config = dict(
    n_kv_head=1,
    head_dim=128,
    norm_eps=1e-05,
    final_lr_fraction=0.0,
    seq_len=1024,
)
Each number is 128 + 32 x the weight over its row's rms, rounded and kept within 0 to 255. Layers, rows and columns count from 0. Numbers have three digits each. The size before them is the row's rms in percent of the matrix's.

# layer 7 MLP down (transposed), 1024x384, rms 0.101, rows 932-980, columns 288-383
108:177130144177127112070104085181108169121106124091177108125115131126132083108130137117138119151145125096135126129186128152082096110137070088119096109104131178089112116121144140121112123109174115133130138078126129149119073128160059111110124137148123109098107163157065184151091118106135107059
097:171153098160155084122166095152160130174148142080073186103114082084119088140124109134106189114103152183109132137114131104106140068171083127128117153100130162119144077124146115099080119162138115103106183100155170151088121084078091073089109147102155161087150161196116167120095129122108085190
097:150120081196066144115127094060087175090131092149095167117173120138104153103164082170147194133142126057123119091149118114103160047124118108099137152146123114122101128155117146136150132099102153109061100128140168123109146104101078142188100030093116208129050145108121087124141140129154130126
097:148127125127143160130107073153133115136195095167098113148120099138084172106108091183106134099189139121143171138147082196159157137083107121143129139150175129141127069090096136121100169129128129166147120104128121095135090155087137144078136118177090091162139153157104158086110130135141076160
097:082128154206112091123122092166163161103136076140097137133135101135093102087136112089090115123038154184151140129129148099128154065170122100109173146165130130167112152080089101092159173141069132132138129118108134146139123096094125111125119143108134144181100085101085072135131101120095100109
105:107191103117178127160145125120139092108199145106130142095099131194134177125118137154144120085094143121067147158153158125151082133156161097180094150164072151147092132174142121102114202155129141162161189077165123122146151109130182048123162038111163121108080162084136106077116097111163168143
098:113146065125145110151152126149060084154166109160155110173132160100135113142192094085074108130143109144035150105155085137108119155115049180092122108159169083134057155098128055211139097103145123113105143115157163174186111161090133134107138096070136140129161150136153130063096114163116072155
097:180099085136080088117134077132160158142180110105124135129095122121143159146131129151117109131128085177137153131097184107099102145191102129046148120154139107106141106132139119113114158143117071113128093152134150110107172094124169113061074132097105097118072111116070128173115099141198087109
103:073170174146149112132091056129171081150135142137141105168172131160154153118152103076111126197132111178099098129147185135096093097057157122091091144143145163089110132094149185121146101133189092176217091136119209188149130145171177136141160119087161132094145109142159144118114116161159123144
101:109144141147132154089175163144118091070145141150116078087127093110103105129113121091106092081154117182124154144088163113068108136125041123122110157111142135150137129168096212136065075155097053067135166124105103189101141138156101174123109131061176104149093180141130115049128110101162054148
099:101126114116140140141132111166104126160089123141111162173130098142110139122125122171115170101067112174126126178138105151085202082136121119097097140075184080075173148107028125092124129075113132114139109136130139140173175148116122151108166151106153160144140166104117178089132157158116123152
102:137094117084155150162142122166091119197114165097133158136120100097113136115166121127120184109105125142079121064119135088113059111129163136122123154151167098133090145085172048082102204143157123157055103127098123121104104151101119112110143081101117147163123055145150104118126115109149176108
100:107116125143188118126093130146119195178145166167121092128106113119086124086123169175133080085068123132115074111180107152149065140149143096130119139130101071154122169090114162097142120162169149112170084131187129140148167132080082150161170128096162135107125147101203121098107129116135147190
106:177105085117087152126137111115119124103072118081174111086153154159126108161152185078109102114120096116150125117127076142128109102126159098073223154171115071210161147116149117174108095115187141123123185121126194116094045141109145157086168128141116131128134144151125073185111108156112092094
109:107107129120102157148124135159139116149164129130143111191139137144157158132159155151118122081090122079130158147182157119131078161114135147157145109125151196062094093117138104109163125154081128171115125086133112145175126180131173163067204138116153112090105122112136106130144127148148126066
099:225103147145119122126157166095141093131115105118140108089121030144153116140111132212128153093125160156149149086101132096192100107132169132080094124135147169150100182169133117123166053081078132119137123121172131116121154116139090138152083144168110069200109137166163157145101079136149201152
095:073135073143118040094101177133139073119102120141104156106121183192166123114146114148109095133105179136152150159160081135101165093160125124190145126147120127126116164099101135110183063181070154101139154114126146106123131115159103095084137100163146121110148142105118180118165125101135193107
096:145136153090102145182085117119135177119089138095156131121165124087117165160112114175104095143090103139191109112036140115115168160187091130166121104094131060123107122126150117114165193114072115090122149160103121105097169158146153185107132109150116147097150171182128092146130088147135138159
101:153088135108140113097123137160091127151126107139163125115173101092162200122106149150153160151088160156143104128168105102172111151177070121128135195113110133078151164083122111147105089128132075174181091107083110128158115093091118200133163110058103146170117153102121115132141101138121167100
101:167125156113129167088142130183223142162081149107061142099111154150162056151162108105108103180154091154165110136092152126185180103098124129065137146183147105090139087111150117136121095131154153111103138118147108115173160150117142098153172118105143118116156080143200130157069099111101165171
098:102192140111098121091104182080140137131135122127223074118111148175140128195159151088117134113105135134117089084092145105107146149141126130092110109165077145119091102139096109115142131144169136111178073107144142110184093190159149147104128135131182132071152151100095100089157106032148149114
097:177118095141051208134153169124140125064144136129105164127125095146075138115197149186123095145180093090136078108166066094076098078112101107151113162206112126143123169117142131103152104082135110168042131190170132148125080135179105084032143105104122126152070123094099130146129142079138107140
108:097110173129171182110150084147176201055172138083131127180101161118098167089112147069089147130176144112123176145103113114098140096111100117099132129129153065165105101090119115149125088161132113099042076154097092101123136206114190140145062038099151102103111108205113096116107138146155121105
103:129127125117084091192151174155132172142126125040074108122106154073122102180095159162146135111080205105144183087153159179098158074102141137141077149108126087130143132138129112131134146121125125142255155114145154173148136145154118153117124103122152089031178106145134120142138091107088095109
104:184124144129147111083139102147166102117138158115146164132142125131159157123130119168119133120147136125123152148172092140143157201148110025128165140111103084114121129059110146168113120160188123131003110103130148130106079134097106171110147103146123154166115096136128133109179087146108156129
099:122106154134155146098110101095098154136089166123121061115146116128132080140147078154114120105055078130128127132087062173133102185146143087104108157119150103109159150140111116117197062141143124105195147105119129115093141122109147125081121140084113147128146129084170176120096079102197149087
097:123161149135111162148145094152101131124082126095082115150098150143163144151100130118148171138127086093087083131091123140179082145191105173114105157094122160137155174084067079075172135133118104137092146152123082141124131103158092148106130097093082132144095126093128103114113124116113152093
099:075125048152102135138168145114142085116096127163124124135165192149080189122077075162087172131126093117065104103165126216095117136143167166113120168116165133166165118079127080132073084105092146094158124152141173169155179158145165131154140170128092172147120093091174172129093138116122142112
097:124100135138160140187116096138140131140140168136060110129109140118131114131156116161132202096075112130082152127168115131105149097105164137117115100144145147137140026107139134137183111096077135147072090125119147124181051112128117104097198090097186095094130139119115130120147105102142133117
098:186092111106148119122089145133128134153185169136128105134135102131096176102048092074137155081162048127139052098106135143165189145120123107078100101066075085124122099176096122094126199136135099128082131117045090184148122132167129126075133089116105081104105097099059069138130159103084125099
093:164107162175119100113090100163142126053174120185127217092162142133111154113183080093112128125107119091113116184117127135088114141139124135171160172191135114068111134106111054160136102069141138140145112139122181142087143087102108115108118131122156145122118127129133121121140130091154187118
100:127065122119104098078105158092204115130138148139174124120185129106061142073142157107114120137123153086146117116186094164093159170183146080128073128103148097147204129098151117126130072136164102071155185079160134167146118072144149109109116168129126132120092065086159129136119136119121137135
098:093081150159117120090208104115134162175118141176083155174109123149127208116185159127112158084141128104137141130159098122135147107154141109114141149065115141099110163137149118059108119127099183130082138122119142101092160168162159157159182143122084107164118201117114050164097124212125102117
103:066131225117110186119060152120089091150150128081101146132140114127106128151134173123085156111120113143131118179058185147098076136192148093190152148143174172113161073138120130113110193194133158133174068121121120107054136129119057110129155129132149132092170122119167120072120104156106092171
102:198146163131136185129147174152136098129081130121121176110135107101064164084128128112187124116176094131099148129096170066178134094114166111127134161180098106161102161142144100153062113186144113121107116161078158117144111119184127123137106095168144138151164126180134147128126142128127138157
101:102151111110079166090139132134125123111175128113119148154164143137070145173146197171173187070127099128149102148149101121131101131119113122176092109172172112105122115174176091155081130111133142205124141116104063113162115115139124121113092100117082133146154148116073099074114160156116111126
102:115132116153182116122111109172114108125088143142128088197123127096121092121123136088145169167114087149153123066101108110151086064124082143141109118107128158155150111090125112119151106143150092158077128066097162143126139112174118151098167117165122084137125107108118189131184185202101050140
098:157140103096113114104092199107106122091073166118123126129071067118093133152182161113172126134133150166161164177121127148110177156141135103131107176242130105167124073142118203174092149137134101106184107116124182106201130140163164139107183111172103156160070132132164144147148124086151109080
098:100140112102099115113119078098135082135156130152143105111161148156193174192183131090129090104123120098111163059135107171123117156140141131165119069138144145196124155126129105156126099063104174118199104104148116100128091083135151052102149105133098123129112134160057119131106109131056096147
096:081081137120150119136112182065188180124118119180182145127140127094106155118102156101126089141100123133184072148155142111134134082062177135056114127161108153092121169115072155161206130137113104052089148122240124126132142125154091123110085111118116120205114141170135126136115149182124124111
100:159133122064142147143126132169177098111096125085139128149091145081114140087111122111147121105134171117126125154176145066162158092137134146145169158215134151100131169160103171119110099140128120144154126141164096086083170156152105112075062127114134129054141177203181174054134156137124098097
097:139144109153178137098152139146178122149087146148106103106127116151075153100110103147169084205177132138105131136143126131170153142117092124057181087123119105129206128125142100093118154208173123108136125104110138179127111203128160178063136169173106122189119150138193148122131123124138190118
107:138116113145111141109109163111140124112121129180122122108118186116148138136146173141131144099082120099250070176106161148086106142112144206110109099120145119134119148119096094162131104107171142137202088129149072133114145145133088129134063145101089095082174117162142153138085140148124111139
094:169087093092103123136161119104164107105140089102157141086136115147184100128129204065135141174098113159129129117087174123147140175166103165144140044080077130133123162112138097154137189140122130157153100141071128098095179119110138159122188186108123164157128097171090107136186156105133115120
098:147159115130141149123147102092111079142079110117168118104161201168117074111147137113132109159126100134130104115141123137118136146144133174121154141164179126130063137116165118150150189113162168082148145110155159102117111142072129121115124114076103145105152172149180136088134149110096123126
102:166181102083149150119155109117107109207117108064105155087121150145197108100151116120156183151082140120165105102182137145117138044158100098130116070139124113147144166172115134125120088163116103127072108139149105179088139090115101087150118115164082104058149168136122105142105124114097084118
106:197133153207163095115116147143104084174192125166119118140185079150145119126127119060094095134099150099113152092160113121133105123126151119134120174120057136074144084125164144139089093155111119138122163120125095172100072066086091111093136183072173142094082126152115099158075098120140145088
105:144108143181110177093141073200172165132137155119135125009109165132111142141072112129099082109124138139171102148050120202151175146105103109105142080092132119151154141143117132158118123122112158131233128072099170127170055133161090126134159131141102217088096128088169065160146124066128143099
098:162150157156198149107163121103141134162187097145153132131162137198191105151137124100082147175098097086140076118122150130097070106102124166168156114132112141205148097178178184148063138126074180162170095132107149088111098134141152153144135138125103140109096124113126132172077107118091121168
# layer 7 MLP gate, 1024x384, rms 0.104, rows 933-980, columns 288-383
098:219135144092158122130128171045082112152127164122156183151083186142170119132100163143146106167137181111195097120114128135144135123137122141095099124146129119125155134088178116135072158096186133055110182143141152179116148156101117133146142119157103150087128155161132150096161140116142153112
100:129136158078081135149088157125106128166127156116045125128156131201130094152149133116147113117142153127141148153127137168108188116071109151108081190124161130133127134114136192134133162116104099163141146110123137110094131154119099141114176170146096148075154111139068134155194165141114030095
094:079160140155145142150141135108118153108103154123152070196180095093146133118104122173158136078159121140123121142129096089143072099117112141175118084113112116100150087128106082107144131113111112071119121039159149124146116127163160105070169107139104167136144139104191125151139170141169120087
099:115143154129145134143094117150133103159148168097167122129156125177077066095115120067120158179128112104129144091141140060077192095161135121113115137101109096147137148073144108148128136109047074155126120181105127165149062074114093115175100121124130143132095204186118114082172140171150049106
105:148179126083098129103127145129135142125153156125119100132153112117128118092193046129112150109088116093077109176096156111159142150127157167112156072116152131091068110128130142107071060093142104097178128193096070138132061133117085122093097139140080136161179087140067103126114079134133131128
098:164099140098112092124153081118124161114100132134135174122148171119139133158183142158086157113119111144148089119068158108122162116143163142130132115100109099115065103141213108125105110170137132144129150151041182101115188139104121087043129117149096139146113148107116112125085102104090059153
096:149112106086148154099213127087126097136161101161189086094127134166111112191109110108165103165096130127128116083159163127146113148111120152119075130156181104118117149134121147154090187102125155141144143139130064128124135110067170178108097140121180150168112118110165116097078149140071142092
108:088107125148126105061136115226173053166148077100121108156125187080085131107080099101095114122160115077135157142106073156171145150126124085112160121130150095181096105149147112146143215098126110096094133127131125090090175134108083134127116111145132078192133180113089090154178150143088133035
099:054109124088141140185161123108124108069140214124127141115122160130101143105112138111135174126169151141111165087129126109159108201123119141175146167166136111100155161083119123168113095137086129107144144084107094222141157161063198134162109073170150168068088189137119125121151099143118134137
099:141128116183144163101141152194166088109113105123099128100112195155110091170165106111177067087164120081104100107088096078109164180071104151089103172070113101132099230120154128126145084151135141112153081092123120111134093172094104117093106102108123204165106137147117149082117135207056202077
101:095131163146137123124144109116154042146169097117139099097097140111132112116121110140126098130102124111141136145140110153051121126086132185080174112128154117093155130115099090203085193121131156169122144148102092121102136160099121146110106126140118082142173092123158161132117130127178134102
103:188140104137100137154112168118124102167156157104106152094093128119106086153112199098129126186131167145092101107181076189105181154120097141124169179107100121151058109092155079198059122147126116102157102103129140126164161069166130171094141159105085170132087145118128075158127089109092095124
100:129172173118189166134122149144144092147161142105131154158197098125161091169121123171148117137146143154166062125126100155114096130092114141078153158131092143158118143173149119148139178113190103169119108157124080109132139136157140097126092099142169136134105114125123098124170129190078175164
097:094087172086095202127025142189136153146152040183137085132105121132138206151136160109176109119092114130132104131103135152116117135155130101180166170144164137104138162180121102092136144186140126104157145146139112080150115153118142118167072139157141062114156104140128116154121192100207116096
093:131156064138121128090098148175168151131137068157161140160141117147137142091154114122171154048115137136152073146113142163128075081118196107083135117146148074143130149110145120134144104090166085093150111112108064171148078172095089185105158128122157140131117082132095147121073163130124134082
090:114129160094110159108043136054145113100127146082047123116091152140138152131141122138167149152124076117139082140098119155137105160139142083165161112113069177103159187157131115160168223100116084166156095124094117132087190110140143160102111178191046179163142140120122116094131059165135112166
111:120133164107152112169119169165161146100131176170125075157093112106202132177089155114158198072086107116126137070136112189149095209196145116190124132128102135110083106144156155119128160096117112109110175162098108140117182132110133077142168125179154133144133094145090151143148177126079152093
095:132095123105079091152104159116139183169065092088144073114142173089123220132187152124125183106101110119083118127112130112111075140080128069120109132112153117200157165191117128177125174105145119124157109141120115131116115169161170136090103178166151123122120166128128185115121125178173159134
099:108150106102116113109112204115182146157139082194127204116066109041138086152139158134160099131110113122162117094141141140160094138118097102150111130121118119112152181119100148178134128144121086144141104160122120103184107175135122099098120103103160199096095152098140074149124088164113142140
096:145129101102062131154157191179175121101101125144125111156130187127046146079107124136180088115103082133080109076096118100157170108186141133112153148120096112109144125071135093126141145114144109109108111137099185173117093157088117116122115106158154127119096138110126111103134108127138084099
093:200108135134094135135114163110103094086113173133161152114117102141094061119081210126126081130145119163150181165083097163160107118123125126073077082170113118120164137081125187069073119156127161130177174092180157151117104152154124109101135109073058094168137125067112120141140069130113151125
111:092143090119170168148109102130111104166155168166115149138228168166102108159106139106152173162133144164095132159085108143191130131151112131191162166083156163158114137098133128155181144158175138103155181126178184166165220156068132123085148141130107149175148127118117178148135094135167092158
098:108120101108127070160126157115067142144085170092092144123170116129144105165137123113178187062126123159101066115121159182152119182097160152161071126115143126100149140178085120151075069134147129080155116164106173173101126151163130111108166109100094101169152104090106154106081099109117132152
103:115187065143145158148126171122159145152136107085129125144136149124151127075109138088110119084165153121119119174102000099115135158156125138173082158137182134084112156105165166174143161139095119137120136157117090215128129161139171145124148128124101175123116061103135098148145085130125193099
110:176147099115186106162114085133069131124141114138139107134154091127136090140151071149134101129126176139054162108133133164190151167158095113138166102149163100065085125115121058089159148106097113145170152161074136132119119052035135117122119204086123042255117158179105095123126112132091114151
087:163125148101111109064121133198090107150120133080153152119142125138112168112112202131176094118116099128110158095124131124125152107104117098136130142106126130125133131123101132176147100132102128204138115170093208164132125122122144166152072130111144152185135175168129144187063207189155104074
094:138106171175120059141127144161090114104095162130142173136138201132105165097081175144152141135153118133125070107132172053145138124111122079128173120100117123125130130160120141052128155138092104035103152117117111139141131096098085119120112132139106148129103105126113095171146115094144171170
100:085086149136111109095078134145124096082151102149175152118147125104136151171108121133107118137145159105103141173129118140108162174156135142131106075085159203148094142077119139106135156127090116131121154072152154128138172152227143196166146210077097176122098152104135188078116156150061128053
099:157093173140148138109137146130204111123143117065163088136126074062161131164133089101098176083120109099097119125094154133167185150157069174164146110086105189150210175128101131185152135140099120136172112126149076111106141094144092122142068093108132100127169160112136133135100135131127112089
091:154128148192097150116141040125108142113141015119130122107117140137112092121093182151071125179164119135138073193078141130145109140169130108145116108122155134149096167153076148151121101128127110121132138198105202152159067127118102087102099128158105071154156174154124118111124159097182149087
091:125154146092139123099165076124147180138121140110123122121170093111123171154183147165125173120084076163103141108167101174128194133146144082147152132080112115135108151108201115124152080153131086150078113094143147166182117125152118088092101133116078146097141128107162157133147179186140193143
092:153115136144153151154140121136136084084125184156188118111203104074169159063154097137080161127137092176103138200135123132170156165146117130151122084126135165176119117130179154138195105082101162100149077115129160110131122125178167123140093138142128114068124174129128101129116107165129192123
105:111110096148136183111140103092114132120109147175141125115143134176117101169122145067058151151137125109109145093125148170168124163143125161145123121154116156130131137133108089107084107116118110107136128180102131162119089159116094185150174110147189127137169075110163159149140085162093074154
101:142121158149078133164067200095096161161140151105172172179163088148129118145103154105111127136165150175128175207088101106171097215113100103102128098157093142089118112067140116132070161089148074054134171170129083142154110115175110133123151105159132131071118132132167089154074078094090178095
104:091148137168172080154097062132126120177130189134161119149144081144140121099114119131154096122130131131161138131087159169091192135135088147169220119105167149063163212120145124118170158099151056148139144133137164122178128158110112143147161126110100134106111118133128099215133173111095117091
097:062156091166141121112105148189168208125109089124108125072163106137078124161159142115148167119095129177165126085103089138101092153101116152143152088163124117122175152142109141138117188082144114188173145105147158069168135095108134133116172142146143104102146117141170097136121128125081232108
097:176155075119204113114133149148144129136157155128178125163117196128133116129156131102177098147114106097144144181168118093129195172130127105088135129135127140125138142115094171138163131124088176137138116142197105124167137182150170111115104159128114122161065109187128151155110106122127109099
092:099107179120161131123061051156183135108124122152138087173164158191191132145158163124158153111136139130142120096100151107104120115121178155156090212159115159124146123134160072178138127065137134107163153106201034130167120108173099157145177125161166137108131120102113136125187144149091096148
102:137152132168144089135151122154136134123087177045152143115107109074116103176172049099157143077136142160131130120143219103112106113158089074114111117124088148165130148142091121108155134180068154142136166192159111129133089169145138133087158081126109162193100092137101082132114103098100097125
099:059084140121042166163083109100152050146195141086125147160103132100161124093116122083093124123127131137105116104118177127119117114134127136185144094123152133119145124130153196087134083101115158061196114120135130117188100103107128136126140149132133120163164134188185148151096153133179158053
103:131170104129152131168070122095133148200146122135186095155127090146078115103156192182112108105141147100104129089136116188145072097170119152147164169117135131084098138130140104098091139139124101164117128151119152154076187071093123135156166082152157164110125148171100140124090152163140111133
106:125123184117106086166141092113181136132138128173179094095173110079130089142135072104085112094100165188122114128153126121132120120098114092136108139138159149119139111168121044121119149149125150144163148134114150151127163134130153151121138092117115180146159085094164133104135128111141119129
100:173103145142094138059144081122062125114136101134123168171151123193102173167199084172142113145120091104070065134169117116135089138078144180146109112138106100064204093135099173159096153099133110138126141210089194152069149154105173111115071166170107115107134194094114158110123077077161103148
093:144121107115155081122130082169124085111138122118142124115091133087114091103131149070084159115176144178108134128111100120116154154121099154081097134186062135156080135129159108115130045160159117098144164124143150147115068103179060128175142118198115101148136089075103125125134104089088173115
102:069119101147077138105105158115105119162081094062160158120142087119115136148152109143107114118163127184083065140168117136130096125118192131103093111135123077076105122115147158171116092138141164106167183130096115160054205146116120128125187170117092117118118100076109105148124155132112193180
108:089144140163141123136180133120155159086143166127129112101114221139216162129143119180162163112138092118119144093099113105145049084109150115143104138140134135118173197116137129115113071093064091036117166145147133125192129153148105156100114142071103140138132166087102106144086141139143121088
099:155171120133113097130124054123171076155087159139088154120135159117159094120114180158142141134141182113144127120048181094093157105094139099151149195128098140156163163149092098156117072104118127068118186143121151082120130116135102109122119112096093168189134142146188070144126133145065133180
093:135138082154113142103086108145135083088071119136146135120157086194120097134151169143092118093117127157167140099080132127139172190184172197129130161123102121138122149150133103121164140063135079116140083167138078108104109073150156106138109168155150167190131128117135123163151156150126071123
# layer 7 MLP up, 1024x384, rms 0.106, rows 933-980, columns 288-383
095:119132155112190095123143141117150120039123143131136128117176138174134175159112143193111131165114160098136139128101099162100161086123098136102088074108155093092137076105126147090084123119146142103118162095125138089063076182169135105128128108132173128115136114106133116102138055185116096070
101:078100092161094070117107121109147080064081082118088171079119100120078113148119092114144147088056180090101101154131099114119097103170114111092108155117102105168127177139104155101133135129112110094099170170143107126126111162122141101110140149092096116169122175097157199143119098175129181121
094:124116139143060140120151094146146110120059084141105133143150150120136137105157115125124119147141100115149122132094134220151189173084107157163147132146186162158062136091140191119143078131087173115174148138132104138186130163115098144152180114114113113068147127136077142075082134162122148171
096:184104182167128139099097111084181155124140059092093138135141166077096156147110163190189096134174142169156093145071147155134097086072090139165163128186116099129166103167082115116123100124210136110071171095067131129112185120128175145096113129174104092126146146090120132145083136095088162129
107:147080152162134176196127103111138094140091127123135140143145136182133143115107166107107133125114128072187141131133139131147127128151134147084164085069102181116134181099120114155132187154065135159117147149153152145102108127128112098070128180113131167130135104107132127158151157034147151141
096:135078182058124097133121149107094124162194105107157123174125235074159134088090141103130147153168109127111138131123102135110113144071121152099119146191118127087094131109171100137110091121111158128076144163222156133114080071131111153123110096137155102115130107145147081114098124137153058095
098:098110078139127153107104149112117152180152099109221148139112148150109065107129173042124116130106114116182132141124102114101119153130106149184113123083124054101125154156101127099202157112109149182168142112095101140166121149107141144088109110121158148072115123134102175150097103092138193087
103:189173092136137079100130194116161209093129148099120086096099107059205105053085090065098110125116137119135116165123104118167083071095189144097144141102126127089157131100108112145163128187064168150219155129171113129092178112143175205175140107158148110088126084108157171109116102152148103163
100:116145122099100199174114133100107059104116066146127188151161117086125132142139124108089172062107112209117131113114130134139112073142104151151082138076176139150113130174101138110159102096112172091114097101051116084125125192119141075093122091113121118170116093168122174123159167169101158121
105:137120189088161104141138084126154129146084147225098129165210103155128113151145118140128177181129134123091136157107128144085112083113136145118123140168155102111133142111141107158158155136119133171110167157094096114115162108116073144127094097127163082135153096108084128149121108095122166128
102:126118107075102133170110142078097172122091087133121124095141171083112160164122128139093188137200185110139086167170148128079144146122069122095090100131136165105096086108115180157112113150178126115113097113133143180077153132120139138179119143101118088156184112167123170168084164115124195096
096:177151076137201145126124113136098133082054134123151151122121121162054078154128137138135106092127134091115033134099148166095095113103107130093107152157194113119131118068133095119130118124201110154138053119181096099121191098138103116106177169135207127114059114110149096156077101192141096187
105:139101174128129123125100138098121103083124161128100125130124148122115135181116138182184110179132174166124149175157087186121046142131137148127153143068079107136163153133133062074180189132142154190126146149161070090171102139134144101129095089138154160130126138177094190069080163133092209131
108:122112114138110135143114180101172189084132139098128141177095115102148144137139086079113146159105143104155181200148094116175098100131195151137161140159095115150145158083089132114146129153075130125139127089130112135180108140100106204080152127134151128136101133112103117165132108144138116157
094:122175124144164132116107116047091136174137148156143067118153104109143092122142131157172143101155121108147113111156104156095097159126109076151131136153136124136163176139132080146161127105137142194107145214170127098131115096136136119086118119133156181078155101098168142134138147185153106105
093:147143062157161141128176149148185128084117104099130179097101117179103115083092129074148059139137158117121110108162099159156105116119127078063148091113102116089161124129117150138146118109099130169109159116088103072123073098096130209145111141128124092128160173067111126106121122134119126103
101:165146104081122173102148108095154131164097070087132194138099186196063206096106114129075115111176124145187104160114194109148163137151144169086167146162129101132097143157160126195102102204099146111143076127113134140147153152080126157156118122113069182160132125125135104118103111091157122172
090:100065121095146155067123091093111137130134091146156162054142120098072155180170104121134110115161140079116087119139133148146194162194132134125153175117145089100118065100141105104191087126103129175140110178083126155109109112142073137189091144097041203121119128191174093135121099145137066113
095:190126099064151112111137058126126155136126150110127062126195154050173106165159094115199143119180110158139075124121115082161133087165099171091163083151127131137096075109137136130087097096095208113167119139096176137096142081126131118175164092141101102152093098108130132177075137131098115075
091:094175145164158143092134113129097140163217138104108088097152069104180097147159087101089181113174135125196141186151114080118131122131172139099140071152160104165112135157130176149128085140085123127161121084155129082161133055145147118127152192102107132108153135148078129162109116118075134148
095:062112114042125134136081148091155099162155149121135133062102103121131075114071142167078064124130083111137125139173144055123149056164097141126078154143162135118149144112114108103148145136125121104138131125168156162165060184103116081124124089116158133108039194149143160127134151161138116169
118:140138124105130179117126124118105202074158153105107122136090110158087179131184146135121182156131153096139145100058109196192133102101182161135137159102077118119099083086093156191166166141151124162114153138149034140123125099129173118141145162126112181078127120185161091102114120099135126102
100:129102153130123106167170121155127109165126157143119112110134087119114156108158134134112156107126084152154139122126103134102158084150146105137093164106110145108145156162122111117119134106133118130162140183106120142092132146105158134163136086098083093193201108179089140180113140102066107180
101:193148101130111114149137062096122143140084146144129097161094180134090145115128184092138138127134107146107114188168050084079088083147148122136134165074140102119093091138082170113076211148086091086111110142127076105143123110149132171164107126106110107127151123109134164144115093172134123096
112:156146164100145136090139058078095112086113085158132179102194185169099117211167164176108157131088130101153140186127141122135085111101153082125102136115152108112083126138154106103127147146152160099132198138198112122160075132134148071152107131137113078110137153169149085134107083151134148095
087:155120102136135167135099186111082157123122145100143092111113113119123111148151131122181148108170108062138125142094115172124095169133132146146139091170106135122119108125166071122130109135119160094083118133114060198138089118149098136092158183147124100083130101086139108045135079085135107117
095:115144035139138116070168111153055115078098092159160088133187116129170126166102058145114136068144132114124138081146099108134114148141108131059116088145175212144150122076142074130094163120152172085103109076183144158131130202150144088172105055095134104137123129084184103090101046110121130142
098:118146122153182199153096137099130167154082150081084138180120099183107112103169109137077098089127060159057109145130109143091123166129152157146124134089176131136148149121137105168127106131137092182090134107137122118090210113110082154096118099162136107172109140132080134117152168223114161154
106:144161153155097097150177127079152114099062140147150130113160096131146136130145154121154138150111147135135100155063125154137113123136155146100071086109110099179077080097119120129172116152097142184119176125173150086134169142157133124134078135192163169124146138157162086176140112137091096147
093:132128157068059142203090174151163088160148122153125171094128109142038094117156148092101081159132112181124169109144070136137156107140182077164133171105205136175085134147124189144143108182138094143118159093118155144069122156092129121098134068137135067165133129171103109183174072169112138117
095:112134150060110153129062149159111118128150184103200102084117100148135096141137129201101163089082159138101098121198115082136086151153138088088115137144082138122099143105208124074100126175148128111130092085205113139108164140154126121144130175126082080065111120111131125102114173150139135159
095:141172136121122133119130091088146115170143107118123168146145092091127180166109079113148107193099165133176127063150112129073095116073103105130139177108176149188186113077125125028101128159159186074145139097141150181098131120113074144122140138147163122120143103175135074153102088135080164150
101:138130110128135108103067066108195111140189131138061109154148145168115083107103152130111096140132157141126097155052063177126134169114149155118164107077169139089170093120100092162102151108092109110109120106126148114135131116103178126109104110102173198104183124137141156133168182111203081164
101:092088179180133163117131132087155081082080127138156163111126121134096140178130131113065122109199167136054117100120117160129079117131099207147189141148113119070129135118169163158177135106150074111143136070123117070118179106161095147146147136147083145088156135122129160154097120130170078140
108:193140144171087185092132146148110105105161100069098146109135197137142120171146198105119144124072135121159144071149120124100098142178124115143098127134118133177112101159127157156136103163138140122090093101163110153100112103126174158058086083150151114111128113156106133094117109126143093131
094:116098078116110069137204158159185188077082118133165073086220147187111131090123126128116120139134084151138120107124190080160042121125074126149084144120127120151149158125118061143143106182119077162166103100150154167071148154150141183176156055121159121120164138136174165122162118125043156139
093:062125129073062118128134097122093097124101066152095120140177144143122095126126166102096097117158144107126076098106089109165119147096086091145116139139182164111147100172206113189081219132106129094116071126090169145098100104152067149156131112119088103143181170047180128109116133138129126134
095:064134088109100133156112119139120086136126128099164128069103122133106158117131158191148104114167162182092096143121168096072105114121115097122120133103085137106155148182155134163147182072171121144147167129118158118164072150137089120152087143136094111154174120089176140115135203152210133112
099:141059067104142154121109121154132122117123127165140106186136091130152148124044137128209127102159154128106055168091114139193102146111112156172096026147146093091123093108197154168194116040207085125119139053114130143122062101099138141122184155120100137078133133095135143141158112185124089084
099:116094114056095147142096154137198112082213169102145124125157114135158176092134105108112094116131180136136131118137119101127134132120159126181132120168114114119167100132131161165160092086102132111132118106175131147160130127151094146094126209117097112101141160175074155141138130148138123100
101:232077102119124145073113134130108160132106159170031176059102138167108158103103116132220122132202139126146168128112113142108107118178117160116150156167088133107119122119151094167096108105155107128183100079100187172138141128160147117149131139175112096162118156129152123168145105118112128098
106:150097180103164144129156156120134128115063094151105183141120162111162126173115108125201116079086135142214105098113155164076153134089127060079093183142160151161158125156123143149101128091160118122167154143188158116109106140189147139104135083135123167135166108190131115125108092146115064122
090:128170094117189119135119141133184147153106123120179136127081163114123108104141162041119103132181155100192171108083172156135195114135157064069194144115150150178048150132184109081145079135121105141155103087121074114149153124117086126133110096171155131107145092142138104185146124156122136142
096:105142131164126180195171186116143134132093094145155142178216124153157163100149091163147147183154174111097186112113084202146110058159177099118112156123148151169175138122135124139183129077111144127137106153136084105139133117119155116102143082159176131146122104129121111145082135126126154123
104:122122114170159121171165126181075119181100116133136128121118090103082102187146183075129138143087140133117151076118116128147094154138125158167092089171104112187132175093117131122159110118077146153172112120105068088159064146138123162136090126158116086082131131143141255155155078094144084085
110:151132134113123142081168112120149122116156179148095151151165170152065146103128102113112162129123120109080069095148110103108107160126114158100116153130097138098180104073131123097072078178112133127107117121122117130163095136104125138086146162157135132117094151172082081115098110049109140162
098:129147099181162125193118049128117121161151131136137154108093139171127171126125121175154158145136143129109149120093166143147177146128216162161073157108144155153166078128118133147115058096100111109167122133158111084108132107147096070105153152163094154130041108090203138128115173142082124111
096:112201101106108124142184135116177114139171128097166121186098131141122140137099102151087188152115077122187105119120106110138068129100116097131094164111112141161119107110104122118137107173116160163163101100098112132118130147082129122138118180166123095098118136119205072141122138139115154077